Part of a small language model's weights.
Architecture: RMSNorm before each block, rotary positions.
Training: 913M tokens, 3483 steps.
Each number is 500 + 50 x the weight over its row's rms, rounded and kept within 0 to 999. Layers, rows and columns count from 0. Numbers have three digits each. The size before them is the row's rms in percent of the matrix's.

# gate: layer 7 MLP gate, 1536x768, rms 0.0598, rows 1500-1513, columns 512-575
# up: layer 7 MLP up, 1536x768, rms 0.0619, rows 1500-1512, columns 512-575
# down: layer 7 MLP down (transposed), 1536x768, rms 0.0604, rows 1500-1512, columns 512-575
gate1500 099:504466500569478423563532531508573567465507602579582522521421516515482477576483572608595499471484526515501526534486533402504597519481549468462596537342414519484460610494600513474526483502437466
up1500 098:453502522475486484538526472603454435523498508600494420454532513557451464500422510521550465496451429490585422441445510519482419543557565518588532481600429536448400603520562393543445545534612551
down1500 100:539585488506570515473374490541459459558522530532545461583475526543478613482517432519456423508567475492557410475461531447422559503539542487566523454556546454461510455510563457535462474359486500
gate1501 100:471572483475470422542486546459484447619571518528443552562478514590553476519529431465533438510583561484452512451468506558515462369433488566556451487476506434484561525570463552585524508547533479
up1501 102:551564521474542542490554561486477449472494450514520539446445441535493434531463425486490442541480570467576460502392454412482526413505529496552492514499417400563542464484485492505550550537541538
down1501 101:516495512524508521527489551489503567451457466519502478536484417505486585458488426461561493406487539521478551479458388545565477580502474504518432545440513505412461472491530582534475582618530455
gate1502 098:487446475469586474517447498506501471523480491531560487555455429624470539449538454525468513474403461549501584545530556538529549487534532474529539438464546492468470539479591549518475498548402491
up1502 100:552434440492421550454583584495528479518502562443523499436557595558441469562467526481588506564536535492475458476562458525542499449478428535507563550432414476443481549523430466430479560519509562
down1502 101:487490569435470560440488596498547498476487510562479532537407327498555530414466473335465426506561576454537516521489503519456567511484494493496543479437515537487551527463560596462467543599531440
gate1503 100:575439479517564532520398491475486373514510530416524546445498522537434454450561388517521436469427558499412414543438471514415534483500517578557491512438484532508491623507553507568490459524491525
up1503 094:560453573480409566393420450541451562534436486534510479538505506492581499603444553510529530340545494536503445624458496489429472537507491470429430480446478473548538583503522545621506463511507472
down1503 103:576511461566458483548450467459522509409438508430557526515470512464534483486513459497478506480438522522486549565450419556506478540452528412483421425414572502416512550509480493522532468495561453
gate1504 102:388589482561513508418506461471442451553513460501547600470501535442546553546495532525553488389511472459537526535580563525468522454516481459446511495489538550552527502528559500467492570530432551
up1504 095:557470452517622525576517477526483503510554539511525560533550512514457557481504413519536509473540511536504566531459499524582606455473483413476597541467529387550527468537392520507558423522540538
down1504 089:522510531384499476523547465549543554444518462493531554556512510441439512462472518489537589555555586483424495551537494539540534541515493495487533483575516558484479543522512537419520455312496481
gate1505 101:461555608518485552475476522409394549516496588537506510516606533431517522459473503460517491445528594447460557565569396515448568510489535446478422396477570516532557468551519544560467495414462528
up1505 105:522556534577506457499503506614497512457501483565498414520457486557546471469431498520427506496505464523454527447469614532543490516448558548513419513508425457524523459558485533550553565512579528
down1505 102:426544407495478494522485545494547460459509525592517542513540546458506578400518499508541490611509519515561552385494519514468451477579475477476365499510436582517553475548496557578555486553511483
gate1506 105:488483478516461441494525485479391457470499492536383446548539449576535530499435464490522490388488549423478463508569590531544523388475566389459514534527546549564530500463506460549495436429583525
up1506 102:544558549555392598524466622488494475425602447494546547390443472520443450454578538457495543543447574509462482443473531532445503371468539463591529468474549452555459508492551538494443542460477540
down1506 102:463528603577528507481627483552515557622597538585527433529495513454534568444511460463542530434572522505555472486439360440560422455480392469460576528428482447490494513571471499421539586349499459
gate1507 097:447526428466464520567472536486451529408442480477542403493428549487519585516598513520549567517496525591491483499567490541445442525474506445555509453472361416567452456544518521502513517565501483
up1507 100:502491499530497558525550547545478455512388465591568475582533420475519455531400486520488425360469495469530416504507475507483603461515491546546483496553497423518514498563520529443546444502517466
down1507 100:502530451549477558550502551545495531505498505489521499421531494567532520574415452462412506467511493577564472566497434489437547518530518527423476441475488474584506535450474419492453569567522495
gate1508 100:450476501502546561468464553456458474505490580536529492500416487463515502417483436469488432536429586462582577554537488534482561524449581458426540531497605527573545552469462581546548526581510594
up1508 097:499477522386528481491531480415505519443506610573478483477493481520490437457455552502550505511565401601518504553516476355498470538527602540511493470549531508461488454493457493492491462515520525
down1508 099:539464486435568490559542539434596548451525597531504498523496488567496541530469462520537499469451527411481471495467544377502504529459386425458525448503439490450553495573456604536471494651535529
gate1509 106:444463480481518510421514467450581516488513436542591535394499511509613462448354529464489567557507604570450522455434506441493496500512559438557442593399600484486510599467480545502502600466452482
up1509 102:504523536471449478512510474528422368450553580463500525531448408533484477511491505576524539436502427396586469464551519425519539545418437510409485513485527561479581492524474407467505497633552500
down1509 094:472501503518487505468541483541501467488488605478555503491518490494485484513505463568426488502460555403550537494490508476515572456460403399509482540437508457585508504544520508382621477543518528
gate1510 101:433492591516407502512583541520535470543445413505450469540501538424438521521473515434483512441439442517456458563477658506598423425527453573494489490521507553445449510606450426498488495483478560
up1510 099:381525436507447519509540577529505452506512461445538515399403469441465412500442585509525410457496492517516490481540564596511538554495517487567514496522544605483486584460537519487435477525483545
down1510 099:552530353490519471525571485483482550568499452514403555425520464425439579464441437556502557569465494602564455525506593502488549415533498456453544508424443544469524460537533447441609490544554557
gate1511 101:479636464596549465568633433495510539545438443458538455404552549493552594432477488524510596430418388516399396489464496469519532455401552437458481467452476494526583528523576546490383474456504516
up1511 101:477590475467422541549506507506508550407507443530582566511403460499552470443458526486468461464495494561488653517517512541422496495568521571513615535463457531505518549492397595486433519429576550
down1511 099:472545546532506554519517562511514440426487401453492525476559531548472421511413482516498527505632439516464535499515464450469488504473443568520594516420533500579579528483523342485591551381499488
gate1512 104:522492450485410526484415546542490454522489476445432471482484473501541498559429457555539478527502419457511461541438423511538657452516524490362472504431474539480517478545589572424531525521502476
up1512 096:576505558491530511554496457509615466475517480477489548453461453528482459545497541453508514492484399469397463504509516465433634533439586525568484515494505499542553545420523444477530582506527532
down1512 100:449529526495524475506450543465460457615553440541552508551558469586525468551461516517523478442470535517436431510485533585513552548485403464485556463518512455519507422563528514474461526441505515
gate1513 105:415448429583471466532424604414470361442537534520539519508514484503490526529557506534559497494524573447577509468537490449544576480624529533532509526507521474500457511447473457558471470503588498